Weights of a small transformer language model: a variant of Adam for these matrices.
Each number is 128 + 24 x the weight over the matrix's rms, rounded and kept within 0 to 255. Layers, rows and columns count from 0. Numbers have three digits each.

# layer 3 MLP gate, 192x96, rms 0.0872, rows 96-118, columns 0-95
102160119105118140156105123154137100159134108141164158101082134141137121160138131107168130111119120127154157100130094145128127129122125117058124107104175160155118110165118151142094149114142153151133119126183169163156175060075153115132157135145135139142192158073125103130100129202159132099
166142163093085118177062125124094110140111106135089135149105145127128106106161133140128134108128147134118118118104103136091110124153113140112106140148137147145107136170101145118148091098143091098172117152159125140151109099120097156131122169163114115129135116126102144104122163155153112108
183105109105130149112161123102106112167125137134126156133100144113124109091099167123158128120113144149122174126169124065151093103117138144082059088158160118108118115132145124110125107129146147097141125097178157199122158097123120152133158100154077118162121095088162145164140139121156127131
109124138116116090125095135128098143153117152112129117129124143145137110137123123144140134123152135132129122128148108132129149108153145085156142131099129149155132115109155164134131129104125096132112158101108143116141120120153128129133097117109134112102101174135097149100156116105108116130
153131116125080089150162103142132164125131091116147132108095149138108143100124159123171133158145142152140131133107160156134120144148136098115122114128165134088136167156132117124110123119105179146104115190186130130150126175092132110133088178124116120111119156139105112120119122132165122120
124133161088133084143092123152074141146149152098122091144128157109075113121122137087115153199151137087108138114084187154138078134097108157095140111068119164128111129133113077106116115103055191150138099100079125121151154113092152095135177149145113114179139140144078098125106101154115156177
146123085126160099144142147136155173143126134116100148067138122116117112105175154119162167125118102101139144128168131092115092146175124103113112086142145172078149120131106146138163088158109095174153112116150130107174126109145139108125118095164136120104133154130120135090104131115108106160
141158105127149168138115097119127124093161108125117166132106126118141111137116124151139135126163140133135138097114124103119121081164157093131146142129167100152124092150089144128099147155110111141115164112099110159136128122114172141138132111172118110100101084132159112184162094152141128117
156117126149167101144124119138137142115124094078145134132134132145120124162184127101113119139108125128119079111112133132104117143140150124124143114098138130135128134122144156128077114137113098073127145120114131139112117089141162174116130123135141106167118146142103116163140120138149121137
165152114110143110115115133186146107112151135146101150108137119135130134135113133161147110133139146132122158128110095130138131120141092119100090128130124112141130112172102163156131159119129145161099111089146187161138114122138157124126143172160122126174105090148106143159132114162139093175
152150115117141112116128115148131113171117115130089104113127096122134138166174120104109167130139133107104129140116081169093157116129162125126110112089171111130114110168152129147092135091144142152105136118089125127153166099157130099108126132152105156166102128156120133110154100135125095122
159148126109134104141127133144154127130125151122132158141127114139156114105135108109140119136149133126110150129124133117125142115139094152117126135167141152139089148131112148155109128110119148111159130134145149101137123124128146161126127129137150107143142128112134120112176138151108111106
153161159182132142120126063130167105158165154090106156174102131097158087108162087149133142172129111090158156078096116185177118148141152164142130166151162164157136152114129167164122089109095140136138121164127161123132096130120205119155099091099160060207094108190164125159098115130093136084
102095114141115144118139114112121133148101142149138121126132120127084115094134123136120139147123113116144115145146130132143131134167144138137114151148127132106165128129140115147134139114151149140155122131107119138176116148124105131132126125122137131111134162093131139107103111148093103168
151111067093143105123085125110187109119130139128103131186115138137136135139099125108151119105125136193117095125166133131130143136114136099104135132161134119136100109139131135152144158118110134146142142149110120127132145127100119119107093137147084119154138127156114173117148173119124147159
132140103100132126135110101141173132114105133134117113156118131135131128108147139130134125170125123098110144127111156132139163148114096131084120148127167127131115151134100152153130128098121136118121097143141140120114154108121120127140120151149132091153123121127145092117170141135094092113
116151137126155152139128121111134128148117106125150080130149102117120119126099162112129141108154148108163111110113160135099087135144135141135102135117130110074125107102099094139172150126130136139192134098102134121098131120098141105110113128095077149134147106115115137070182136125126159092
142115129086140118087104134153106086124113136187126162126125080122156138165170107092159152149138108120095093155106156154127148142147140128146134137137163138111112137120157133110113120118122150119158104142158136130146139102135105130116105130119120169167135151105133131140121145153109124139
131124081090140159142108145152098120129153121126099169076126126121109121119152141102142118083147142122112118090101092113125084130122112107103085114125156142133113103134140151144136118136132105109137135173153123149137137090177141127153134146140151140146122120100094125130134116146161116156
137141075109124147131173128109109146113127126104111139100116129089144132106126138132113139147125150082131141134104135138135143139117107171110175117125126086097126157115131145119123140139142104099139098103105113136130087120151096110161098118126161082125145121147118134100132127182118149128
144147092105102173109121183121127146144127132131127114097101138123075114129136098135144120131157130140137144127144136141150164110081056092083089147121156138130142105178102112173099163164093175136144134096132143179106126138151165143136145090110094146123118075134096146155183115080152142141
120130159152115095140149137096149118137103128167132104106137122166111134133125109151128116109131127153146112079116131123115105120126149120151122121105142111127127150166107135130132128100145150127137100117139129117114142129126135115120102124125131162131119099147090123125136158102135151141
114178111141135104132125098109131122127153112116091107148116168166092067118093101175161095139160136115113148102107091110145146131115119167092107143097130140089115135157096135150106143068138129112126183090082110146104133167112139141132104115165105087137181097166126113125148119149093091118
# layer 3 MLP up, 192x96, rms 0.0789, rows 96-118, columns 0-95
141126103142185092143135129132119093117137150157141139184162123140123099133146142125104132144112124101136078094112097153136131085098141086119164094061120155116132128127163136135114136146123192141108100111134117139157106163177127098111118126108083114129144127071114100113095132096095144106
125148151144141158134126123106166164122146104126131103145163106132097119120162125100146110106124159130147122128119101149140163136168155171126088113135139129098079142136054150128101079095121146107161132113132140184071125176126115158136114150145112099173103155133165128147141114148161119101
133126110101148111149158152123151144026105107114150142124159128127172082132146190108154128135175135162165141109108125142110139145145102141168149120092085160088137135131083112101188135148110130132118105116123101096101095131154141141092161162125126115108108148153158142125124105150120172146
144142111136148107151127099172147159101180093113145134157112148146090114124174112137122116108108140188086124132147130142116137144115129129136165136142127112102118132132125121130106114115116106135098163155097107137115092151105086146172104131163127076127149128141092183124138114123114089141
120147123150116133128146149123145052174156140159140075106142131132163161151112126094140132115123109110123126121188128111162131097095082116099111094124110109122135122141149135142150185176156136138143155089087112134141121125161111142142139103146135151078125095118120092087145090112121120130
130122148136150137114129113159078075107156132137118127159130109140103095084117135138154102158105184106123139173126203104179189129162131130141135122123119137110080095123164133138109151143179108129153155125112116073140091128097099134140142132119180092122089146155120130137111129172118125126
118133146131156098122143154141118149087141164193165150157144140134130087107096126114129146148133139146139125126129167150142105118115091126154143144139080107139138108141114166089115084152124187147111100108131105127090137157112136101086116079135137098116138143098143159164118119135185153083
103120137158160139111162136142056121112155134134081137141141113141139123135171098127151124126148146101098108141150151121160150152131110128109157154121099154121113098107083127135125111163148078108100127162140114106140100082117105135142105160082169101162113129100148116127115148157146128115
147130146197138128104116136081114121139130133159116153143110122151134123110129118163136115112101158077142121112114073127135117147127118135105116167126147151122117138141123114133103123139126097124128110197115138160192130126129150140109098157128115092111115103169138170172131163129148112097
150127116098122086160148105140131109165113082122112123141126119128131130158124116111106135118148125124102134091097097097158103139144124141127107120136138151100119158111138180142143131157108153168119150144135160151155115142162115156109143089146109118164137116152075132104133140118149131129
141126105112077077130148119138179177146104115138129106111157125127167115131102160112118111135134055116139120162135108135122121148155064110149141150138125101094113129122131149128107102096156133137164141124057136105131152102135149136104073105098129168110115127147117111079102127131107117139
154173055094116123170087126167161121140160110133101145110117140124096132119161116118152112155151125093112133091113120134137096091099131142097087122124152133126099118177136137177082136106140130125131087138123159135148142121139144167151115141146093129168157106148102066118152130139150107116
084112115111192080128099132105159117072138114136130105144134103101184131108119108099147167168103151092114132139108146147116164093150088133156125123086101125104114147104094157115134098148146113145107084171130087143148114179143121105129157112102120100124127115119143140136107090156192130151
125114125155134138092117150143103151165138177116138118119123169130109113139095143145105120158164139122130089122178124109078116120102085138124141135068125117153143104133152117128126115162123084136127124121100137161109128107090154140111120148116143128122179089130132110132124159104113169121
136110073085151138126131138150171110162132144161120166142142129157137139151113145143177114084124129105144135100201126162118098138107126105097144132135152130112111092146129145109116155183120157124098126129174125177146152110150101128133174145161095140139119126142099116137151136107183132166
137160083109125106147087125150132124154128145154111162120098124146132138117142093105160155135144127131105119115167112136120119069111107135113101140154132146127102113138138145158070150124116134139135121143149167148152129121125171209126105100138132093137133107141123100127177126159165099079
148107098106119111125135114120102121145084162111110140122130132134092094127121123162144150142125171139121135094097143151143125113106117076133152132127091116121143114163158090100171113137103143176144186183139125123113105126099152106086111125132107175137124136091144142124104109114139112100
114107082134121155123098159111108181156119135121171149112189113091138137118113114065086151131145108124148138132123131141110120136141157098104130134153096152161174129131115129123133111138126121162154107137125139147138130123120107168142129142128116115136145130084144099162094112119094110141
139088121133127100183104130119119152143184101092087117126101138152111115075126083108113087116124127169118125122130123162136112147145127142120130118082123190151072142143140111174122124122131108132133154141102152133145133136148171108130126149119172149145164168167153114135123097161169115114
113096157122150126085135083186139134100145119147099110123118148124120145109133118083112109141095153124155134144059119145075127155127127126127132135100145104159106158132118142120138107131131105130141108116168135090134128049145125094130097121120156113117121139108159116088130146165111133130
126105115149135130125096116131112118124173096124139115164124092084128149153110141086111150146095110147115178135108148154105088166071108126098141136113090130129129171091124102126132084074111101127172077141111110136123130120097108110141108143106117170138124114082110132093163104108147093113
103126138115167134138094143116118150117115138114151161103118094133107140157135121125156166117128149143127119144127100114111154139123115153187105114136081119085116125133143091123130078129129125154135172124106112169126143129110161119139057121148122151129139125142133155129121102115137119128
119146106164170132128127145134111133122134124086167127130105136131158138130102093136123124116099112122114125166159125145102141086146123118128174122102131138080107078133052126098147074126144131136123111076129144134122158102150146146116122108161106104126166142097117134129119119074153134148
# layer 3 MLP down (transposed), 192x96, rms 0.0753, rows 96-117, columns 0-95
161095129150123153131103113135131112145139175135173096149150122156094071124105096152147149149188149142110100156095125137110118151107127128105144114114107173117134081089154140130143096130162178130093126155102141150137158111174115102116154128116094145117161146180130127162132114131116135111
095114132114127138104142124110126165126178096105135139145121099119099113166121140136140148161121101121140117148104150166130098146151139131110158089122108095127111135116106212098131145098088176116117110123121166156102123153138075160162132144135092151136133132103138115111125123108150154159
123136117124130139107125112136186144135092165167136152159119093144165110147098130142139118142053100101093119084129157155104154087146128123187157107173120098059127131092115154128115135121116126088111132153116114152091134150109126119071154143142139122117115128120118114125091166131114145090
136113126160166162142138157128114102150119192094122128166099163113152100131082118156121141102122155105106111155128126101150135115115164127138157079121116108118117094137142109149132136163143139153147103173125111122151141128129180116132137164154126147145119106109121119117136086126172129083
118140160131084129118115120169133111141144103117156124101088101110109138118086122121112124106138157139108124107105090093112153063105122152142097114112079128079107145102122177134168082146119156109144161139161116105185159144153122095138140145174136105127158123105163123110138066109120136102
070146089098127092116125164124092119146119135117083145185129157118136151108148108088137164114153164127156117115130100186121083122184141132092087132119137113118175049125137147144130152152114144106126139105111149149099180107134152110113091158140104141121126109125135140126110104160154129140
160158116147132126139088156105086117084127175150144130171100130150097139077102107096112137101115138135107149122101125129178153122066119100116134129140073120102106146126152103082072126139131132106123146129121120127103115134141130126179119133175126147104123084113111155122124070127162156123
133142136166105162091171126169096125119074159100071120143169095118174093113128101142107109170136132091140104149136130122142129140121101116147166114144139122127108129128110135136116112131179114104155131138093107150119140099143124147111111122132145166133127114135123101132144129175101101142
171121149110136103107129095113148142129126091113121092122165090137102132137135134102100098110095070145157113123151088164081112124124141116156139155155155154104179171125115106073122167114124110089127147124121105123127142102148121126148135141155138156073136109131149127097111129155121115140
149110134116116116106146092145102156138191107136136135141153126167140155142141116094136115103104124165097120122111117149129106165164135158147099171136118149114138150115136208136154141101113129120110123123146124111131118137159109158105119140105111154158153110185137120116133180122128110138
087153116156150134116096122125162148082138103143088103103133120131195082100119087125142109075112119158142127185138125159111120096121096099126155084142102135175147082136132128139080117133112132141152158119128154103115143127125100123106124090131142117131116077122106092139142135131091138138
181148109121128087154119129150126141152144118131109095124125122098123102117158124102166106157135121113103162124118097151168106119096135143064116144131161143151090130200149165198116129119130140123148108124122173152127121111163129166142083137137112109133143110119130118127132104129140104106
092168109142105108053136119134101101063132118080123133108139105134153140126167092097104104096081145147091114142096105114116142117118098133114122151186127184126135171133131118136142100136187111138147084118144109103147090106141138115155113115137106147141152133126090140118148112121128136111
148107135117120106147112133131138147118142083109108120162139083135122141126092157144164103107120143157144110136112112133119103181161118139104127139106139147129139161145076166083147133092146184073116140120158125098109138137115111121116124130110129123102108170144149124145139123158134153140
186099122139136145119094149118159116100142091133112153159148135135135141098127156106132095092112131160175121127143123132146126149133128146057089149133108156186103110160098161156169167142168163139176156115112088134110105125124115121125109164118104134134153106155116158142131113156139142162
151098122113148105139132123161146113155128094131115106153125140147149118108160099117150125178112139127047165114142126125139127106112114113099117176138163132129128126189119146183124154127109110127135116165110137149121182111126149171141109122113117142139149113143136093132142125126135098146
073142154132124141114122074104124146145108101148160096138122129122167131148123148096116113146113109126144106148170092138113128127130088189127111094134188158135138150126111102112111160147127097125141125083115120122130108152158076132174131107104103084126100101135115136100117139140090113157
112127117162115141147123161141103110096110168118143098149110136116143126094120150095127161130127155112134149139138138131144085110109125115121083136138079143141130121120157078116110097101151076156117150135114161148141145123148158101132140124155181117121108074133151128092113124113097126099
115120172105133096159094070122119112103143089143125130122154115104121166110125110125135132100116146126130146132120130155108094192072093148120108126123136126117163176157130092137132151124150143066141183103146168101132114144112095108100107100123114110128177149131109120142132106150100108177
128096137092123146131127133136108157087149113150104098126140142106116138124118118072103104142078092165135182154131107160116097112104143138124147149148122124141121146127131125097176110097128192104114135072115117120113097097153094132144139131144091122114147119162114135138153153132133130165
138128128124104103150138129110090150123132103094196115114142117118135117170144126123114139153113164125129171064121110098065126148070109091171113132121119130155140144136146110067090101136149100171107106131108116094157181104106125133146155134122088112120120150136119110113144119131139123133
136093142095110113132134112128139131129133101143098092112170170121107139154123125107131113091124112112121155131142101136126065154121142127141122121103153101124136160158098144135150142182096103101123157094149116124130114142153098154146107117092099124114130145087123128133122160109122125161